config = dict(
    num_hidden_layers=9,
    hidden_size=576,
    num_attention_heads=9,
    head_dim=64,
    parallel_block=False,
    init='trunc',
    init_std_up=0.0225,
    init_std_down=0.0,
    optimizer='cautious_adamw',
    beta2=0.99,
    lr_head=0.00428,
    warmup_steps=248,
    decay_fraction=1.0,
    decay_shape='pow',
    dataset='wikipedia_en',
)
Each number is 128 + 32 x the weight over its row's rms, rounded and kept within 0 to 255. Layers, rows and columns count from 0. The size above them is the row's rms in percent of the matrix's.

# layer 3 MLP gate, 1152x576, rms 0.0319, rows 679-693, columns 432-503
size [ 99  99 107  97  98  96 104  99 111 107 103  94  98  94  98]
[[142 127 120 137 141 108  44 147 141 145 165 131 155 104 135 143 188 159 148 100 136 127 181 177 137  94 195 114 137 132 155 140 119 151 188 103  81 121 114 103 124 106 134 133 130  95 128  85 179 156 190 145 157 121  62 193 181 152 169 155 191  90  60 100 181 164  87 100 122 151 170 155]
 [147 111  81 166 136 128 130 160 135 130 164 159 170 119 152 129 124 142  70 115 143 111 125 112  98 126 185 115 158 119 160  73 160 112 145 177 122 113  78 137  86 137 165 145 102 119 153 141  76  93 125 101 141 126 122 132 150 138 157 122 112 154 166 167 128 153  79 145 153 156 169 116]
 [ 92 112 185  98 137 151 129  61  76 112 133 168 108 178  91 114 178 137 175  91 139  82 130 104 126 147 134 158 114 120 119 148 117 144 174 134 126  99 135 123 132 133 118 104 131 163 126 181 151  95 155 169 138 162 124  51 115  99 138 146 107 136 115 171 130 181 173 109 128 158 122 145]
 [113 159 101 148 135 137 124 101 114 123 177 153 106  83 137  99 194  77 152 122 130  79 170 139 144 128  79 141 133 109 122 196 122 174 126 145 125 105 118 162 119 161 104 130 139 160 111 104 121 137 131 139 122 117 128 144 105 146 186 115 129 122  99 102 167  74 137  57 137 187 188 118]
 [ 63 208 170 143  95 120 158 143 161 130 107 123  98 112 153  72 132 151 155 136  85 113  99 127 136  98 154 160  90 180 100 118  99 123 132  61 147 112 161 154 149 107 182 102 168 161 122 123 122 229 169 141  89 163 106 116 144 115 139 116 143  70 149 188 125 160 128  89 137  80 189 149]
 [141 123 150 233 160 148 143  97 128 125 154 183  95 103 132 197 122 117 144  99  96 114 145 102 159 146 105  84 170 170 173 134 141 114 175 118 139 121 136 149 110 180 108  60 164 113  91 132 208  91 147 144 146  83 136 113  64 193 115 144  77 121 139 158 101 102  98 127 131 128 127 162]
 [102 146  72 188 103 141 108 193 105 160  87 107 124  87 122 168 151 178 146 128 102 145 141 132  73 117 113  85 110  84 149 139 143 130 142  92 119 167 182 109 100 149 115 142 134 171 188  80 117 151 150 180 140 143 118 162  67 110 108 143 135 129  81 147 189 143  78 201 134 133 140 161]
 [ 95 125 167 143 134 144 168  80 135 121  77 141  69 178  78  79 146  97 125 105 105 108 139 133 144 110 185 171  93 105 139  91 129 115  90 128 136 131 109 134 170 132 136 144  73 112 151 133 118 101 133 141 161  91 208 137  94  87 168 176  75 139 110 177 125 155 182 105 140  61 138 117]
 [160 165 110 153  63 126 138 110 156 107 141  93 146  86  96 114 126  74 138 105 138 107 103 117 127 117 127 144 126 167 114 122 176  95 174 134 134 126 138 133 102 124  87 178  82 188 138 120 136 100  83 117  97  90 164 114 137 112  94 118 157 135 149  69  84 122 111 136 169 148 187 171]
 [118 136 126 147 167 101 146 120 166 148 109  95  90 135 111 175 167 146 153 127  66 131 138 129 120 145 153  55 160  89 116 173 152 118 191 138 152 182 136 169 108  98 134 131  97 156  83 139 147 145 104 159  91 107 135 147 118 122 196  88 109 112 131  76 165 131 149 108 160 133 108 101]
 [177  95 194 142 143 130 113 125  96 161  34 205 133 160  98 122 164 137 186  98 178 119 150 182 166 148 134 175 133 205 151 205 100 130 139 158 117 161  77 145  99 150 139 167 175 143 126 216 143  88 122 141 131 122  84 139 164 141 125 120 197 121 166  72 117 119 112 114 118 139 129 184]
 [207 171 139  87  96  87 138 182  94 114 107 128  92 126 100 179  89 119 176  98 139 117 153  99 155 125 104 141 142  98 177 124  84 146 143  72 160 117 120  95  94 164  75 177 132 116  97 152 108 123 115 210 200 162 136  97  91 122 117  92 169 120 139 112 162  55 139 146 157  64 111 169]
 [112 175 142 165 135 163 131 116  60 140 155  98 167  93 153 119  78 101 159 127  77 162 120  72 150 134 168 144 113 128 111 118 153 117 111 142 140 158 112 121  99 138 128 149  94 168  57  92 142  43 124 172 139 150 157  85 127 117 131 160  82 114 118  96 177 112 151 132 170 119 112 120]
 [103 142 143 125 143 155 101  67 167  86 100 138 104 100 151 142 140 166 147 132 141  96 111 137  94 150  92 166 139 162 131 124 192 121 144 129 114 120 107 161 171 132  74 110 142 144 111 154 102  74  80 103 107 134 147 171 112  94 141 113 127 107 122 121 185 132 116  99  84 171  86  92]
 [ 81  82 163 122  91 177 151 128 108 124  47 132  72 154 103 117 184 155  75 103 122 124 106 132 138 172 126 141  55 146  85  73  79  93 123 124 126 140 145  95 136 124 108  81  71 105 130 115 100  65 169 138  90 184 171  83 120 125 162 133  57 170 124  97  97 131 113 147 106 127 155 117]]
# layer 3 MLP up, 1152x576, rms 0.0309, rows 679-693, columns 432-503
size [ 96 100 107  96 101  88 106 100 105 106 109  93  89  92 103]
[[155 134 137  98 116 107  67 151 154  84 112 100  94 125 165 154 187 174 133 123  92 124 210 134 144 128 161 155 153 125 135 105 121 172 129  70 160 141  88 115 147 132  90 119  95 122 120  80 197 102 211 118 141 132 104 195 164 155 172 109 138 176  48 183 153 143 129 133  91 143  87 178]
 [124 164 149 116  69 171 171 192 115 109 187 205 109 180 114 124 184 184 123 119 143 161 191 139 186 123 168 124 134 138 142 110 162 103 162 173 145 109  94 130 159 140 153 146  86 179 137 124  99 110  92  68  90 146 104 156 152 111 141 172 130 148 147 155 155 187 109  86 113 133  87 155]
 [123 132 168 182  70 149 127 134 130 122 107 116 118 131  98  68 115  79 103 178  92 122 128 148 131 131  91  79  86 126 162 111 107 150 160 164 152 154 183 173 118 106 135 175 123 117 151 166 107 180  90 112  86 124 130 126 111  41 104 152 139 128 111 126  41  99 131 159 118 117  90 134]
 [211 134 144 123 147 147 120 120 169 111  97  99 171 100  94 176  97 176 126  94 144 141 154 135 178 167 135 131 152 175  59 101 100  86 115  85  99 165 137  74 123 110 129 132 118 154 141 173 111 118 156  95 139  58 167 140 121 195 113  90  95 129 168 159 139 142 139 151  69  38 105 132]
 [111 152 134 154 153 184 196 149 152 116 104 118 112 107 113 210 119 171 186 110 163 114 135 157 115 132  85 157 158 112 141 168 195 122  69 139 144 128 148 131 160 109 164 111 150 110 151 129 108 127 139 158 128 154 140 146 175  45 131 122 170 120 140  85 139 102 179 141 106 118 101 191]
 [140 164 102 104 127 109 132 173 128 148  99  88 124 147 134 110 114  89 126 121 135 112 161 114 122 162 123 129 129 113 121 147  98 141 140 141 140  70 125  52  89 113 122 149 113 169 134 109 134 136 118 146 117 153  90 169 115  78 127 128 179  85 158 133 151 146 161 100  85 138 116 151]
 [126 135 140 175  93 146 115 156 126 129 122 119  98 112 116  53 115 113 115 102 114 161 103  57 103 119 110 139 111 165  89 160 120  92 131 212 148  88 113 240  98  81  98 127 175  92 106 143 109 125  64 144 117 154 141 184 140 142 145 144 108 117 120 109 159  78 142 147 103  78 125 137]
 [145 157 130  98 140  76 101 139 140 133 151 142  97 136 165 135 136 109 124 144 142 117 180 147 169 104 133 149 189 189 173 146  86 205 119 149 133 111 123 131 181 169 139  94 108 106  93 135 136  86 149 105 137 166  76 139 157 156 113 160 182  72 139  97 151  75 101 162 216 175 135 164]
 [ 56 133 140 134 131 192 107  88 101 107 110 124 109 139 133  47 103 145 134 148 145 134 143  91 122 133 208 165 152 134 121  61 170 129 157 130 154  63  69 152 129 115 130  57 154 126 166 170 150 178 153 104 105 130 118 172  98 132  80 138 170  95 113 159 108 150  54 110 160  62 184 133]
 [156  98 104  79  68 163 146 141  81 101 154 152 131 168 152 115 104 100  97 140 161 114  92 170 134 113  90 134 130 169 160  64 105 100  68 151  89 105 126  81 120  98 110 101 122 123 153 142  96 143 139  83  69  93 159  84 155 108 139 224 138 117 147 134  74 102  83 119 134 197 121 139]
 [156  81 165 199  97 155 143 157 100 205 113 130 105 141  78  82  81 130 117 117 110 116 224 103 126 113  49 155 140 140 141 143 167 177 129 121 133 156 107  74 141  93 154 147 153  82 137 159 163 114 153 116 133 120  94 126 110  89 141 105 114  75 115  55  98  95 133 154 124 162 138  99]
 [112 111 119 189 135  77 137  68 192 144 141 103 104 111  62 133 124  99 139 115 108 136  62 185 113  91 113 114 121  99  85  90 124  75 120 152 121 142 129 172 196 105 158 104 120 115 101 148 114 161 135 129  93 106 151 155  93 100 143 146 138 109 132  90 118 118 158 138 135 139 115 118]
 [110 130 137 115 116 122  84 104 153 162 153 208 115 139  87 153 114  66 115  91 197 122 105 177 114 176  95 137 128 208 134 147 148 167 138  92 153 151 128 168 220 121 108  95 113 144 132 183  94 100 105 124 105 109 137 140  88 179 163 136  96  84 153 160 160  95 121 125 100 122 183 186]
 [132 144 126  89 129 183 105 148 117 114 117 179 126 115 174 104 132 109 142 141 112 116 123 102 131 187 124 190  92 125 162 150 153  94 166 179 117 139 131 165 105  89 105 110 151 145 105 117 105 138 100 108  91 130 102 135 113  52 167  93 148 113 168 182 105 144 126 158 105 158  49 174]
 [154 126 141 132 143 114 120  50  86 138 156 174 122 174 127  88 113 139  89 107 121 139 180 143  83  86 132 172 149  90 133 100 179 150 153 137  95 128  71 144 120 210 148  81 114 131 137 172 135 136 162 115 191 161  54  94  84 135 139 114 151 171 134 148  83  99 173  39 106 131 124 148]]
# layer 3 MLP down (transposed), 1152x576, rms 0.0245, rows 679-692, columns 432-503
size [100 101 107  96  98  93 107 100 109 101 105  92  94  90]
[[ 71 114 105 110 129 175  94  83 111 166 154 104 185 168 176 202  85 216 111 107  85 147 105 159 107 140 144  79 109 143 181 127  86 111 135 169 161  84  93 140 144  90 105  99 132 179  47 160  96 150  83 128 123 155 197 120  78 132 105 101 123 105 139  95 128  97 167 178 118 108 130 101]
 [109 141  70 123 141 114 147 126 160 166  98 120 149 120  89 107  67 105 110 129 146 142 146  89 168 119  84 157 123 125 134 144 128 125 129  67 192  58 134 171 131  82 134  59 160 131 156 129 100 136 190 117 110 158 151 147 152 145 102 105 132 126 156 113 163 118 112  77  66  87 152 182]
 [156 213 144 154  97 112 173  83 163  91  62 131 153 131 167 143 161 133 120 134 110  84 105 180 139 200 125 122 104 126 151 126 155 143 155 146 132 162 104 172  62 151 131 117 153 177 136 130 158 148 140 114 111  94 137 130 197 103  80 150 110 147  85  89  60 117 129 153 146 102 164 165]
 [222 132 116  62  89 117 135 147 148 102 206 142 160  67 139 133 160 143 159 124 108 130 118 122 149 178  98 196 118 139  93 140 134 164  98  94  80 113 108  90 216 149 147 159 113  97 144 144 224  95 168 135 136 114  98 149  89 171 121 128 118 121 131 118  80 122 107 153 113 108 107 102]
 [135 156  99 150 139 208 155  87  63 146 167 132  89 183 113 165 111  77  80 100 115 103 132  83 131 111  85 122 101 160 141 104 129 125 118 112 146 163 113 126 123 107 134 179 136 133 133  79 106 134  84 127 134 103 144 112 154 130 175 106 140 153 219 171  89 168 167 181 146 121 140 123]
 [149 118  65 113 160 112 148  66  52 137 108 166  64 139 133 116 165 105 134 112 113  71 235 111 140 157 146 127 143 124 142 112  68 127 152 173  82 155 125 149 104 172 109 157 106 167 134 154 128 133 140 114 148  94 114 107  87 150 142 128 208 122 101 156 134 131 178 136 152 123 118 245]
 [164 134 125 150 113 140 157  90 141 145  73 132 114 164 162 168  60 136 200 158 136 132 158 162 122  73 163  96 191  79 118 123 133 137  93  69 128 161 106 141 131  94 126 120 113 166  91 108 164 116 142 123 162 169 149  90 112 108 121 138 179 140 119 133 129 124 201 176  48 150 171  99]
 [122  69 109 113  93 122  62 140 118  99 113 161  76 123 179 140  96  81 162 117 163  90 168 127 107 143 157 158 140 196 151 107 151 123  66 155 179  83 129 165 199 125  83  95 125 134 100 142  87 133 150 159  75 176 127  57 157 177 176 133 147 157 158 104 159  99 157 127 119 126 192 168]
 [159 154 104 122 162 102 154 131 129 134  69 120 135  72  83 130 129 213 102  68 112  51 156 155 100 108 144 108 157 135 100  74 102  60  72  81  93  87  91 166 116 120  63 121 171 148 116 105 148 106 175  57 172  93 182 143 127  81 116 129 135  97  74 135 123 140 126 159 157 102  78 180]
 [138 174 138  73 111 119  99 140 100 146 143 139 100 104  84 158 137 162 181 110 173 147 110 148 112 162 102 198 114 104 118  76  83 138  96 159 111 117 134 116  94 116 170 152 116 120 127 115 101  70 130 103 161  93 165  91 123 135  74 150  95 131 122 176 113 151  34 150 136 127 143 116]
 [181  97 158  75  94 110 121  98 122  21  79 108 115 124 112 135 138 119  72 111 115 179  95 152 162 177 132 148 132  79 103 168 134 134 157  67 131 131  97 123  88 160 193 129 115 126 165 146 148 201 131 126 183  90 141 156 164 102 184 105 133 128 135 125  47  66 119 133 126 131 161 170]
 [195  96  36  94 133 104 121  75 144 167 135 115 127  82 133 193 119  69 175 139 182 103 155 101 125 158 102 154 138 122 124 161  69  92 147 183 151 114 144 138 125  95 138  97  73  83 120 154  87 170  79 175 123 184 113 115 114 135 154  69 109 105 153 127 112  76 127  88  92 131 127  95]
 [147 168 114 159 135 141 120 119 132 177 176 183 179 107 111 173  67  92 118 146 141 114  69 156  99 134 147 142 127 150 144 120  95 127 120 149 196 153 127  96  77 117 145 148 202 103 143  93 126 142 104 181 180 141 197  89 100 174 140 128 150 146 136 152  99 119 178 106 132 132 127 157]
 [ 91 126 151 165 137  92 126 154 111 165 165 157 165 134 117 117 138 136  72 140 104 149 102  51 157 101 155 155 122 118 133  91 200 171 173 125 160 122 122 154  18 123 146 206 129  86 143  73 145 134 142 167  62 104 155 159 113  99 165  81  87 115 158 160 131 112 118 182 125 134 160  96]]